Part of a small language model's weights: 9 heads of 64, 107M parameters.
Each number is 128 + 24 x the weight over its row's rms, rounded and kept within 0 to 255. Layers, rows and columns count from 0. The size above them is the row's rms in percent of the matrix's.

# layer 6 MLP gate, 1536x576, rms 0.0634, rows 811-856, columns 336-383
size [ 97 101  96 110 100 104  95  94 104  98 102 100  98 106  98  96 103  99 104 103 101 102 100  98 101  95  91  99 107 100  96 111  96 104 101 106 104  98 106 105 113 102  95 102 107 109]
[[134 150 152 153 133 140 142 116 139 128 164 107 109 119 114 146 137 103 132 130 153 129  98 138 142 114 147 117 133 136 124 125  95 161 141 135  73 144 122 139  76 143 133 112  98 106 117 159]
 [118  98 102 130 128 115 141 122 143 138 117 188 150 120 116 118 137 148 133 123  69 141 127 103 135 103 126 108 133  98 135 132 116  86  90 161 129  70 149 193 109 153 154 163 152 130 149 124]
 [139 133  52 134  97 114 142 126 181 148 112 140 141 162 110 140 111 128 136 154 138 130  82 152 106 112 135 113 126 139 129  55 133 126 136 141 124 118 137 130 125 138 179  99 112 138 131  81]
 [177 149 126 120 147  99 182  97 108 129 185 134 104 118  58 145 154 152 118 112 115 135 158 109 170 126 170 133  99 132 142 131 153 111 120 146 133 140 128 144 161 137 116 146  88 104 126 113]
 [164 128 140 131 131 138 154 117 110 122 136 201 120 135 102 157 110 128 143 112 125 141 108 130 133 123 105  88 140 134 136 117 156 122 138 143 112 146 109  81  51 118 117 160 109 143 133 114]
 [111 141 129 121 112  98 120 105 132 115 157 162 116 123 102 129 127 163 120  99 135 131 160  97 107  99 134 157 113 105 127 147 127 158 144 169  82 114  88 134 103 151 160 108 172 141 145 119]
 [128 124 147 133 115 157 123 137 124 125 120 132  79 131 152 143  91 119 137 115  80 116 110 117 148  62 118 141 138 147 135 140 139 136 137  91  81 116 125 106 109 129  93 126 118 119 189  98]
 [154 125 162 153 117 110 184 134 141  86 139 121  83 165 122 118 160 128 162  69 102 111  92 118 125 108 175 180 129 156 129 129 145 148 135 109 133 187 166 131 132 127 145 101 131  73  97 147]
 [130 111 111 114 122  71  78 121 160 176 139 163 108 128 124 135  64 127 156 124 137 128 178 121 122 117 130  97 137 145 112  99 159 148 131 150 149 152 117 100 132 181  87 123 105 145 133 116]
 [140 118 134  92 117 142 127 164 151 133 114 142 144 121 149 107  97 100  76  86 150 117 102 133 132 104 132 162 133  84 163 125 154 149 159 190 113 154 206  89 115 125 117 115 137 116 168 114]
 [138 144 130 113 140 115 129 148 149 115 134  82 121  75 133 137 140 137 111 113 116 134 132 109 137 179 128  81 170 132 130 118 120 105 117 145 136 118 146 142 131 102 100  84 129 154 125 143]
 [ 98 177 110 177 124 169 104 159 100 185 131 101 118 152  95 136 166 112 128  91 126 130 113  83 117 135 117  97 145 139 152 143 145 165 170 128 123 130 141 103 154 153 106 106 183 156  93 135]
 [135 152 174 156  92 134 115 115 109 135 140 117 172  98 111 141 121 111  98 146 150 120  99 134 142  87 128 159 137 118 157 124  86 144 125 102 138 135 131 146 121 182 104 102 145 123 110 138]
 [158 112 131 139  81 159 107 122  84 122 119 121 147 129 100 125 174 145 138  50 150 155  71 117 114 122 137 126  71 120  94 166 140 107 151 132 113 104 116 150 121 158 134  51 150 180 110 143]
 [160 136 131 130 112 104 101  86 132 141  83 169 159 128 122 154 123 144 113 149 123 132 121 107 150 147 125 136 167 142  93 109 154 123 142 130 118 103 136 148  94 169 153 127 151  51 122 167]
 [ 68 147 158 100 116 122 141  91 122 101 113 132 137 140  94  92 202  94 137 110 164 141 116  89 136 100 121 125  85 131 135  92 140 133 129  94 152 156 129 128 111 124 135  86  97 105 103  93]
 [125 115 108 146 141  97 149  80 104 156 101 164  81 112 122 172 120 121 138  91 103 128 137 149 175 170 152 149 156 130 110 134 157  86 175 106 167 116 130 137 132 164 136  92 105 114 127 158]
 [117 137 134 115 140 132 132 133 130 129  68 118 121 161 104 166 112 133 130 142 154 124 158 129  96 136 140 121 121 154 105 104 151 180 106 111 128 187 160 148 121 129 137 122  92 123 112  96]
 [136 168  95 126 100 108 180 184 161 130 104 131 145 142 101 122 123 102 119 131 112 104 128 103 134  86 104 141 140 113 127 123 154 165 102 123 131 132 196  87  97 161 122 132 129 145 139  86]
 [114 118 112 117  75 158 181 135 125 105 165 138 175 126 111 133 141 157 111 148 182 164 155 139 108 106 122 124 133 138 109 153 139 121 145 119 113  97 132 155 129 131 125 156 114 135 143 168]
 [105 101 129 127  98 125 154 112 132 157 112 155 118 106  98 105  94 140 162 123 126 107 127 126 128 112 134 115 163  99 173 135 115 143 159 120 124 158 161 129 123 178 151 135  76 133 137 113]
 [141 119 148 123 101  68 111  91  91 157  99 126 118  81  86 143  95 124 139  87 123 147 136 147 158 125 126  82 168 114 169 115 148 142 112 132 100  75 120 155 133 160 121  85  86 110 143 148]
 [ 74 144 132 123  87 120 125  98 156 143 120 133 144 112 130 121 162 134 109 132 176 145 150  97 100 108 144 109 104 123 140 123  97  78 103  90 129 120 137 193 158 130 122 153 116 103 175  80]
 [101 161 127 112 103 164 126  86 139 166 127 113 148 119 104 158 101 134 129  95 130 135 153 125 166  95 145 144 110  90 137 176 145 122 149 140  94 152 127 111  96 131 126 108 153 178 107 131]
 [154 121 102  94 129 149 151 111  89 112 123 152 163 110  64 150 131 175  97 137 125 129 101 125 139  57 119 137 174 119 142 106  86 118 111 118 134 113 141 127 106 128 150 139 145 124 102 104]
 [120 125 134 130 102 110 106  74  97 128 131 146 122 124 104 130 147 124 133  89 159  95 123 154 168  94 123  85 165 123 100 138 148 162 142 180 119 148 174 141 136 132 132 152 119 136 146 133]
 [110 134 193 113 138  98  78 111 115 154  89 138 140 124 149 144 123 147 118 144 132 131 137 112 163 148 133  87 147 142 159 130 141 105 143 151 159 163 136 119 123 145 148 146 137 124 104 181]
 [170  98 197 117 109 117 103 130 144 134 121 139 109 130 119 146 127 175 119  74  68 117 113 129 152 131 121 130  95 101 108 100 115 124 146  85 120  78 131  99 112 136 124 113 164 111 155 180]
 [ 97 132 120  97  87 117 124 138 153 119 127 127 113  88 106 123 108  95 133 145 167 119 100  99 142 127 149 118 105 183 135 135 163 114 123 135 110 160 179 150  75 132 123 108 102 117 168 132]
 [165 100 110 122  64 114 142 134 129 151 129 166 169 111 152 122 115 153 117 119 125 155 120 160 153 147 126 127  78 137 111 125 147 138 128 107 136 144 139 111 159 102  99 133 122 158 135 132]
 [127 124 143 114 115 121  90 111 163 155 127  73 159 110 173 133 134 107 124 100 106 123 103 130 132 109 100 114 131 140 141 133 162 127 120 145 128 147 139 165 135 144 118 121 107 138 151 127]
 [108 125 118 127  85 173 122 111 139  79 148 113 126 119  99 104 121  98 122 120 139 119 133 130 155  66 153 107 119 143 103 133  65 113 151 155 158 140 157 145 108 107 127 122 112 104 112 137]
 [162 156 108  95 132 148 132 136 148 124 142 149 149 120 135  96 129 108 104 132 116 133 110 100  78 144 141 136 152 134  98 114 162 113 103 100 139 129 141 137 141  97 148 116 102 147 144 128]
 [124  56 161 111  88 117 168 110 153 146  94 154 132 169  65 164 146 171 107 130 116 107 134 124 113 125 152 128 127 135 109  96 125 139 131 116 102 126 134 126 157 101 125 141 119 143 135 115]
 [116 129 137 114 118 117 172 114 135 135 114 113 150 100 140 133 136 121 123 157 134 143 117 130 142 175 153 146 151 100 119 119 142  62 161 148 144 112 129 145 106 104 142 139 116 114 130 140]
 [119 133 130  85  78 149 110 128 132  91 203 135 145 134  95 150 141  98 123 136 103  81 128 130 131  99 133  93 164 141 167 118 115 145  96 140 124 132 117 148 148 142 122  85 154 110 135 132]
 [159 126 130 120  94 116 187 155 110 151 119 152 168 131 109 114 110 105 134 106  93 132 142  79 147 126 125 121 104 131 124 131 110 121 124 123 122 171 145 170 111 104 145 149 106 134 109 112]
 [120 118  87 154 110 143 141 123 100 132 165 181 120  83 137 129 130 135 150 136 129 158 126 106 126 142 121 120 101 139 143 124 149 124  94 138 128  93 122 134 111 169 128 178 133 112  99 145]
 [140  84 150 120 122 126 157  94  99  99 142 175 123 147 141 105  74 108 138  89 144 119 147 135 136  98 149 162 133 139 111 124 155 106 155  91 136 161 138 116 212  93  97 158  87 115 149 143]
 [112 146 132 115  74 148 136 106 114 106 151 101 137 124 172 153 124 129 143  42 141 116 124 142 149 120 143 154 160 176  64 152 154  98  95 142 133 135 119 151 133 148 112 132 144 122 119 144]
 [128 134 118 111 115 133 123 121 124 156  79 122 109 156 102 113 116 103 133 161 129 115 152 162 143 116 157 109 144 117  89 171 141 109 164 140  78  95 176  98 148 123 187 119  99 134 160  97]
 [123 137 123 114  75 118 141 130 159 118  80 161  89 142  92 164 107  92 128 102 122 121 138 112 130 114 117 145 167 135 132 116 134 145 119  91 102  94 143  96 123 111 114  99 118 134 127 125]
 [156 107 146 135  81  99 100 150 164 128 130 147  97  86 104 154 156 160 127 137 128 113 104  95 177  79 147 113 122 124 126 156 147 116  87 132 136 135 140 162 132 127 144  89 127  94 133 149]
 [129 148 130 119 120 130  76 116 148  95 162 157 121 115 145 138 156 109 129 105 104 139 103 126 139 158 115 154 141 134 118 174  96 115 113 119 125 112 104 164 142 117 126 134  92 112  92 119]
 [120 166 154 129 130 118 172 112 130 145 143 146 125  44  98 138 133 107 120 133 110 151 168 143 178 127 138 114 102 122 116 147 122  71  68 110 116 125 173 140 144 149 101 146 165  96 130 126]
 [142 167 112 132  73 156 134 100 108 174 110 117 129  97  96 132 118 137 131 107  96 133 146 148 169 100 170 195 121 105 183 132 161 149 104  84  95 148 105 142 107 132 117 116 138 117 138 106]]
# layer 6 MLP up, 1536x576, rms 0.0614, rows 811-856, columns 336-383
size [ 91  97 102 115 103 101  95  99  99 102 100 101 100 106 100 100 101  96  99 102  91  99 101  99  97  92  86  99 102  96  96 104  96 104 102 103 107  98  98  97 112 100  94  98 104 107]
[[125 147 139 120 150  91 135 123 113 148 120 145  97 130 200 105 147 114 124 175 121 112 101 131 125 135 135 115 138 120 144 132 168 138 120 180 166 115 134 124 128 110 148 129 123  92 181 126]
 [110 156 114 115 151 148 147  95 126 117 168  85 143 124 131 156 148 113 131  64 164 130 155  98 114 172 155 131 103  84 135 154 131 141  94 174 100 109 130 120 126 107 143 130 132 140 126 124]
 [126 132 130 149 123 132 139 130 130 139 139 109 148 135 110 167 112 130 180 160 125 110 120 145  99  93 105  99 119 126 135 114 144 196  99 152 202 115 141  90 109 124 132 112 109 141 115  89]
 [114  83  92 148 107 152 103 109 142 127 123 159 161 175 143  84  87 124 141 136 116  81 113 133  94 131 109 123 160  98 138 163 132 102 113 147  97 102 106 112 158 133 178  74 131 148 114 123]
 [ 61  96 177 118 108 171 128 152 139 147 128 128 136 114 113 112  82 135 157 116 146 139 115  70 132 107 155 150 121 118 151 144  98 106  84 107 118 140  90 147 121 111 146 102 141 116 135 124]
 [125 129 143 152 147 134 134 116 145 133 140  69 148  77 210 147  84 131 131 121 173 157 117 136 118 130 111 103 138  99 124 125 121 133 136  96 125 100 114 129 111 148 123 153 101 150 133 130]
 [113 154 137 117 126  97 162 169 119 161 137 127 180 146 105 132 131 160 127 131 162  77 128  86 133 139 109 113 117 107 168 179 104 129  90 125 169 149 118 130 100 131 145 140  89 159 108 126]
 [142 125 169  91 151 126  87 149 172 151 170 123 135 106  91 129 134 110 121 113 106 118 117  92 102 120 132 150  79 171 142 142 120 162 169 125 126 138 134 167 164 167 130 106 141 131 117 137]
 [108  82 130 104 118 138 141 130 116  92 109 173 139  90 146 128  92 131 119 108 101 134 107  99 100 106 125  86 136 198 148 101 106 190 105  77 144 110 113 110  73 124 134 109 114 131 119 123]
 [139 155 152 126 146 119 132 148 107 116 124 112 139 129 102 117 130  78 122 146 142 112 128 190 159 109 144 187 134 107 110 101 133  87 141 130 139 110 143 175 143  79 158 104  75 137 142  85]
 [155 103 132 141 130 110 180 150 108 122 145 130 119 141  91 166 120 137 137 176 123 184 129 165 120 157 131 158 131 100 148  99  93 179 140 108 113 120 117 125 110 124 127 125 132 131  93 114]
 [127 126 111 132 108  85 117 127 190 111 143 136 140 126  98  93 125 137  92 121 132 144 181 140 156 161 129 178 129 159 135 151 137 138 153 130 139 143 122 116 103 107 167 153 132 123 117 118]
 [122 143 142 143 132 141 119 131 140 151 110 111 128 114 114 138 127 129 110 144 105 119 102 121 115 142 149  97 187  98 110  81 116 129 113 114 125 165 124 126 122 161 146 145 148 129 128 164]
 [153 128 143 147 125 157 129 118  94 126 164  60  69  86 113 177 128 121 128 122 141 130 150 145 116 121 121  99 111 158 108 112 128 123 166 143 136 114 128 138 124 124 134 121 141 104 104 145]
 [116 162 132 116 135 156 133 112 146 101 165  81 120 151 119 124 135  87 153 131  90  90 134 133  92 112 113 141 155 148 138 119 115 141 182 126 128 100  95 138 149 154 162 134 164 132 123 149]
 [122 140 112 122 111 102  87 125 133 102 115  56 127 153 146 104 152 150 107 150 136  85 129 128 148 108 136  75 137 170 131 126 139 135 156 116 128 137 125 128 155 130 153 141  90 169  88 102]
 [115 154 109 102 157  95 157  69 139 136 132 160 112 131 124 126 122 107 136 141 123 152 131 146 141 150 143 176 143 153 138 124 125 138 126  79 147 131 116 100 111 109 144 135 134 138 147 117]
 [ 99 162 125 137 141 141 189 124 135 140  98 105 108 108 156 130  90 102 119  95 129 159  97 130 128  94 179 132 102  99 125 124 121 126 126 145 129  95 152 128 119 108 158 102  83 140 133 165]
 [146 111 120 128 135 130 154 126 140 148 175 124 174 123 157 112 147 173 122  99 111 146 127 158 149 160 118 130 104 137 133  91 130 160  96  97 180 103 116 153 159 121 167 162 121 134 111 153]
 [123 153 104 128  91 102  82 117 132 145 107 112 144 121 145 100 210 141 135 142 106 132 133 110  73 114 131 129 128 128 124 117 128 153  99 127 108 125 139 164 140  49 140 137  72 113 100 140]
 [145 166 119 145 122 169  97 118 111 144 139 149 131 163 139 110 137 124 129 155 132 171 123 156 146  78 127 155 137  98 138 133 172 141 113 110  83 148 137 105 101 107 130  98 138 111  98 174]
 [170 125 146  98  81 126 142 146 100 154 110 115 132 110 139 127 134 145 107 148 114 143 138 105 144 129 150  80 107 122 136 118 119 136 154 164 133 143 106 126 108 103  96 116 102  80 138 140]
 [105 103 116 117 128 104 152 139 129  94 131 122 122 115  94 135 190 148 160 170 130 134 126 126 104  83 112  83 175 139 117 116 118 160 109 143 128 118 115 170 139 122 121 148 139 166 186 112]
 [117 130 121 110 142 147  80  97 143 149 121 145 115 142 105 141 180 125 147 108 143 131 140 155  83 139 127 113 146 113 110 154 127 132 137 145 157 136 117 114 122 113  89 136 172 136 112 112]
 [124 102 118 110 117 130 133 136 113 124 129  75 145 179  81 133 103 126 136 144 124 126 108 113 133  96 117  73  92 145 159 142 105 170 123 148 149 100  77  84 138  87 132 118 131 150 163 114]
 [138 118 155 114 131 110 105 140 118 113 118 124 138 116 102 120 114 150 160 158 119 106 128 141 136 135 105 107 167 124 114 148 135 143 129 118 174 130 135 157 134 131 113  74 139 108 128 105]
 [122 120 122 133 191  92 106 105 103 118 134 176 116 129 151 154 148 165 140 129 118 161 169 116  90 174 139  57 120  89 109 133 164 113 139 105 119  97 142 121 107  91 139 113 120 125 155 139]
 [104 140  78 136 122 138 105  92 108 129 140 134  99 102 121 143 158 100 112 129 148 120 143 150  53  90 139 143 146 133 136 162 132 142  99 165 106  87 150 136 160 179 187 128 118 117 120 100]
 [193 114 121 103 163 124 125 114 103 101 105 163 156  88 154 118 100 117 142 141 113 136 125 141 178 119 125 127 137 143 110 114 109 120 132 138 114 116 157  69 168 138 111 103 174  96 123 169]
 [ 86 110 120  92 160 140 121 122 117 163 126 103 121 114 137 104 153 118 122 123 182 166 137 153 132 129 137  91 119 126 133 117 136  90  81 137 130 101 160 154 107 177 113  85 123 102 123 137]
 [107 116 112 116 156 119 157 144 109 161 149 140 157 186 145 118 144  91 127  94 162 154 153 140 119 118 127 141 124 126  64 153  96 130 150 126 105 117 120 112 137 147 152 138 105 143 120 111]
 [133 165 110 100 132  96 143 143 116 106 123 149 100 166 123 129 113 162 126 113 142 122 135 133 112 128 140 138 173 130 174 212 138 117 160 110 131 128 167 158 146 128 124 125 131 116 156 108]
 [ 96 109 102 158 100 107 134 121 153  80 121 116 162 128 124 142 128 133 148 140 137 150 155 163 181 110 131 141 123 146 138 106 159  99  96  85 115 142 143 137 140 215  99 148 124 134 124 143]
 [124  87 172 156 140 108 156 127 138 164 149 104 153 142 122 178  74 108 107 140 108 159 118 119 117 120 131 135 115 156 135 121 131 130 103 167 139 141 113 149 126 120 112 126 141 119 128 133]
 [118 123 140 107 112 130 131 123 136 138 134 145 140 122 152 112  93 124 142 112 127  98 136 123 151 127 137 136 104 133 140  91 109 127 140 101 156 102 133  89 140 136 144 117 122 105 108  97]
 [ 37 157 172 103 158 126 140 104  90 122 150 118 102 122 142 111 112 162 137 118 120 151 123 122 115 158 134 146 148 113 132 147 102 133 173 115 165 112 119 130 153 109 125 161 150 109 106 141]
 [133 137 141 165 141 145 117 112 143 126  88 100  99 125 137 119  92 115 122  98 128 143 106 127 130 119 138 108 110  93 139 139 129 128 157 131 145 128 153 107 152 149 185 119  90 123  68 114]
 [148  93 124 134 146 139 113 139 133  71 174 120 130  76 114  76 178  66 124 120 125 134 103 109 131 138 155 103  70 123 139  95  97 137 100 103 136 145 118 114 139 157 109 130 169  93 127 190]
 [ 99 154 110  99 128 119 127 138 149  92 120 138 105  78 116 119 140  72 149 113 111 107 110 129 135 144 110 126  68 122 141 184  98  92 134 120 161 120 119 122 126 126 110 127 152 160 167  66]
 [156 122 118 131 107 116 131 149 103 123 149 109 130 110 158 130 110 216 115 102 153 157 142 155 130 155 131 113  94 118  77 123  93  72 160 147 179 146 107 133 112 141 131 141 156 149 175  99]
 [128 128  95 122 131 146 115 154 104 153  99 108 130 103 141 127 133 164 143  86 148 126 146 127 189 114 111 109 177 133 109 125 114 134 135 118  63 117 156 125 132 112 154 118 139  94 165 143]
 [146  95  93 111 109 160 100 139 144 144 111 128  98 148 139  94 144 161 120 133 133 134 110 129  42 119 103 125 158 143 159 106  85 104 132 125 125 126 147 144  90 127 118  78 118 139 122 120]
 [109 122 128 184 117 115 139  72 140 108 138 129 124 132 136 129 138 138 117 161 137 117 121 128 147 137 122 125 111 120 129 114 127 133 128 129 103 108 148 137 144  92 193 148 115 133  97 104]
 [124 126 165 118 148  95 114 124 133 142  86 122 126 134  96 135 170 111 108 177  94 128 121 124 106 105 106 144 109 130 146 100 105 137 111  97 136 115 144 146  83 172 163  90 158  83 143 124]
 [ 86 123 124 137  95 163 119  90  91  74 112 165 150 123 151 135 120 162 147 114 123 143 122 119 117 143 142 139 132  86  55 169 179 147 169 121 102 148 116 178  84 100 155 171 108 100  99 124]
 [122 163 170 116 117  88  82 110  90 154 129 129 111 136 139 105  80 154 140 145 118 137 154 118 175 103 124 117 141 134 148 131 152 128 118 111 120 103 128 133  86 143 117 126 142  67 136 128]]
# layer 6 MLP down (transposed), 1536x576, rms 0.061, rows 811-856, columns 336-383
size [ 95  96 103 101 104 101  96 102 102 101 101  92  96 102  98 103 103 101 102 101  85 105  99  92 103  97  92  99  97  99  96 111  99 101  97 104 104  99 102 102 106 103  89 100 104 104]
[[130 123 109 155 176  86 107 191 109 154 162 116 173  79 138 137 139 113 132 117 129 149 116 121 151 154 106 123 111 118 129 117 100 158 104 129 148 158 141 179  93 138 146 161  99  62 112 111]
 [106 126 112  94 129 110 165 112 130 158 160 136 132 112 127 109 135 128 113 136  97  98 108 124 124 131  81 155 155  76 133 137 115 129  83 128 127 137 133 130 100 133 142 133 115 108 134 135]
 [139 152 123 152 114 106 134 114 147 132 146 123 129  89 130 113 104 121 233 100 138 147 129 124 110 100  53  73 128 133 149  90 113 125  93 118 127 110 102 115 124 175 114 115 148 140 108  92]
 [150  14 120 106 121 142  66 111 142 133  95 163 156 136 100 137  94 121  89 145 132 125  62 147  86  59 217 152 137  90 109 122 154  67 170  90 149 104 124  91  98 136 142 125 122 156 117 155]
 [143  81  45 137  93 131 125  80 104 147 114  90  95 178 147 111 100  98 154 122 118 161  96 107 114 125 114 111 114 117 106  99 125 140 128 117 188 152 138 151 119 104 119 155 161 167 154 150]
 [156 151 120  94 123 126 136 126 128 135  95 122 168 125 156 117 112 146  84 154 130 125 123 154 108 101 151 146 147 121 183 101 143  96  86 114 153 114 151 135 123  71 105 122 102 145  92 118]
 [139 149 158 136 120 143 137 125 111 117 122 114  94 119 145  83  77 124  41 119  93  74 129  96  82 117 210 153  90 108 111  84 119 141 108 133 164  99 140 101 147 136 114  61 163 129 146 112]
 [ 87 115  93 119 145 202 158 137  52 140 187 121 128 122 140 119 194 141 139 158 129 135 128 160 140  87 148 120 133  93 144  79 146 135 149 180  97 180 130 109 116 134 114  86 153  92 128 125]
 [149 118 129 113 140 161 103 112 147 180 163 125 144 129 160 113 110 131 143 150  85  86 140 158 138  90 164  82  87 162 170  94 102 101 145 131 118  85 159  99  90 170 157 136  66 142 105  89]
 [151 144 169 144 133 137 108 157 137 128 128  81 159 118  88 154 114 122 147 119 132 111 160 161 144 119 120 177 130  85 150 121 153  87 133 111 183 106 159 167 158 141 149 107 134 124 145 164]
 [ 96  87 138 127 167 137  97 181 143 158 132 123 161 147 136 121 158 138 117 146 153 172  83 144  87 135 149  79 130 125 166 105 133 124  99 193 144 169 137 111 130 159 107 119 102 135 116 131]
 [108 147 138 108 142 156  82  82 133 131 134 129 135 119  96 157 118 162  26 129 108  70 104 137  88 109 255 147 172 133 154 157 135 131 101  87 169 124 163 151 118 149 112 176 103 165 124 132]
 [123 153 107 111 120 155 151 108 162 121 135 119 153 121 104 115 140 114  75  97 149 100 114 165 143 149 255 160 112  95 134 117 153 147 132 135 100 151  95 120  95 180 129 138 109 124 103 118]
 [152  68 113 114 156 132 128 115  75 125 141 109 129 121 120 148 128 135 170 106 132 136 123 115 104 120  95 153 121 133 137 116  98 118 176 134 134 122 113  81 124 120 112 133 157 135 121 117]
 [131 154 125 111 121 130 111 134 140 147 100 108 108 131 119 116  98 155 111 105 123 182 153  79 135 100 139 122 149 132 153  97 141 138 149 121 130 132 128 137 116 184 119 144 186 141 116 175]
 [133 104 123 117  95 138 110 142  98 119 130 171 151 114 111 116 150 146 103 105 116 111 130 136 139 109 188 145 156 123 143 134  94  79 142 120 142 103 132 108 145 160 151 147 133 159 149 153]
 [ 70 137 155 140 115 111 155 102 104 104 141 123 132 136 122 143 141 144 132 143 138 151 108 111 172 161 145 114 139 132 120  96 100 127 149 106 125 128 141 163 161 101 141 136  58 128 141 175]
 [120 140 109 125 131 159  90 153 156 151 129  97 108 160 119 141 142 148 104 163 157  88 111 118 115 129 114 111 120 152 124 162 130 124 100 117 149 122 113 102 120  82  88 156 118 162  83 137]
 [143 151 136 114 166 131 137 163 153  97 111 104 110 162 119 168 157 150 173  67  87 132 121 111 129 166 130 158 176 135 149 136 150  96 106 112 109  92 114 133 129 149 166 170  98 119 149  98]
 [ 96 151 125 127 125 134 153 104 135 118 116 105 101 105 117 138 201 114 133 149  95 133 112 135  78  82  79  84 126 106 116 124 123 109 130  96 111 129 112 152 145  97 110 137  70  96 102 143]
 [133 132 133  76 151 162 150 103 152 101 131 140 110 130 114 136  67 114 113 140 116 164 133  87 103 140 202 153 113 102 131 118 104 119 141 108 124 106 145 135 137 124 110 120 120 102 162 119]
 [130 122 162 103  96 130 138 143 115 151  97 142 120 115 146 116 142 150 119 142  85 107 122 112 138 132  95 141 166 133 132  97 102 147 156 124 110 141  84 122 125  94 121 114 132  99 132  94]
 [ 85  72 123 118  93 137 157 153 128  90 163 121 132 152 105 132 139 154 133 176 135 130 110 148 139  69  38 146 158 151 118 142 153 130 160 147 111 111 103 165 173 145 147 127 151 133 111 100]
 [125  92 136 157 131 126 106 118 140 173 142 150  85 116 112 168 162 136 170 113 137  91  91 101 173  87   0  83 116 120 159 132  93 109 144 155 130 150 133  92 151 110 122 175 138 128 102 116]
 [ 99 111 161 145 119 106 139 139 156 140  95  99  89 139 161 127 115 134 151 106 124 238 130 177 128 161 187 138 129 161 113 143 147 111 117 139 118 134 155 123 114  65 133 113  97 127 146 127]
 [147 135  99 108  98 113 128 117 116 138 123 107 106  95 140 152  94 126 215 124 107  94 142 113 122 147 106 112 158 163 156 136 137 112 107 117 130 150 113 130 112 114  88  84 157 131 141 128]
 [146 136 129 170 172 113 123 108 104 145 131 143 136 154 135 120 105 165 182 105 115 180 109 131 128 139 185 130 140 166 134 109 138 125 109 120 139 120 172 113 139 113 160  78 111 123 159 165]
 [135 114 105 112 106 136  73 130 144 156 120 111 142 150 112 153 118 156 120 143 132 134 125 176 144 145 213 162 135 126 111 134 130 112 102 106 131 138  92  92 119 142 142  91 158 116 110 136]
 [149 154 134  92 104  99 142 128 126 133 126 130 153 110 129 167 131 124  75 110 131 134 109 111 147 144 214 159 133 152 144 105 125 131 136 126 104 136  96 120 111 155 110 136 171 118 118  99]
 [126 145 138 121  88 188 131 126 138 142 123 104 131 132 104  99 121 120 102 116 151  89 127 165 100 121 122  81 112 106 107 101  71 121 142 172 109  85 182 136 169 129  95  93 129 121 132 114]
 [111 151 142 141 145  73 114 127 136 144 104 134  85  98 156 105 162 156 121 131  93 115 135 124 159 146  96 140  82 163 161 126 133 136 115 115 109 128 121  92 150 139 108 123  73 149 109 136]
 [109 124 106 120  95 116 115 143 162 131  52  92 157 160 131 136 125 117 139  98 142 152 154 109 129 101 120 110 146 123 184 184  70 100  92 144 130  97 117 144  95 118 126 114 117 140 113 164]
 [107 140 127 141 112 102 100 106 126 113 107 144 135 134 117 138 117 143  73 155 125 157 133 155 155 126 197 144 133 104  89 159 141  48  71 140 138 118 112  67 152 139 118 110 134  99 151 165]
 [135 107 115 156 120 136 124 129 156 139 128 143 141 153 137  91 107 128 118 134 145 129 152 100 166 149 193  93 125 151 121 132 175 135 125 154 116 140  83 116 129 134  76 116 108 103 146 138]
 [170  92 129 139 148 139 132  89 136 135 132 164 111 137 132 150 132 134 186 121 123 125 140 136 161 134  41  80 165 127 101 101 105 154 164  58 160 100 121 129 174  75 157 154 141 127 141 141]
 [141 111 133 119 140 134 210 106 135 109 158 135 109 147 162 144  99 145 137 130 129 162  88 114 156 127 119 125 115 145 155 108 163 150 184 151 125 123 123 109 153 127  89 116 143 179 106 105]
 [130 144 108 116 135 128 150 123  89 137 119 119 131 104 145 118 161 123 182  89 107 147  93 119 100 153  76  97 131 108 133 126 151  82  98 125 154 173  94 118 141 141 190 157  79 117  96 121]
 [105  95  96 138 169 139 146 136 147 110 187 151 126 129 152 132 152 118 136 113 130 139 162  86 145 120 107 140 128 102 120 121 123 151 104 101 169 102 133 112 105 143 112 111 163 147 140 145]
 [156 121 147 101 127 114 159 171 144 159 122 157 134  90 119 108 163 170  84 156 147 137 137 140  97 145 214 107 111 101 143 139 151 137 120 122 140 107 113 150 127 149 166 125 139 122 110 114]
 [163 131  70 140 155  81 141 133 116 191 128 144  60 153 102 135 139 144 192 137  87 107 121 151  68 147  34 146 175 159 106 136  90 147 171 118 150 142 120 105 204 117 101 127 141 152 148 124]
 [169 106 117 149 140 144 116 101 125 165 114 100 142 111 102 116 120  81 129  69 145 123 145 142 147 146 112 105 144  87 126 185 136 108  99 164  92 112 152 133 116 133 119 111 113 154 144 138]
 [ 48 139 135 128 146 141 127 117  95 158 161 134 108 140 121 132 140  99 192 131 135 145 122 157 121 120  91 154 113  89 146 125 195 135 138 135 126 117 110  87 156  94 115 166 121 146 127 134]
 [139 115 149 147 131 179 161 132 119 118 118 127  82  87 135 110 168 134 151 108 108 113 154 106 129 105  34 168 155 105 116 120 141 109 115 116 127  79 121 158  67 136 160 115 147  97 104 108]
 [129 145 137  96 182 102 111 141 109 135 126 143 150 106 124 174 146 155  95 135 141 155 153 124 180 126 205 141 142 145 194 140 172 114 134 125 151 120 107 119 168 159 134 120  96  80 131 162]
 [ 94 137 132 113 108 160 136 125 127 126 116 129 117  84 107 150 164 137 103 155 194 135 115 155  96 131 135 101 129 162  92 140 127 140  86 143 160 120 103 120 109 106 103 140 162 115 132  94]
 [113 143 129 157 106 158  73 118 132 118 132 101 108 132 132 112 123 142 176 123 161 152 144 151 162  86 122 128 128 118 136 129 159 132 119 154 119  98 142  78  71 115 155 106 131 157 123 128]]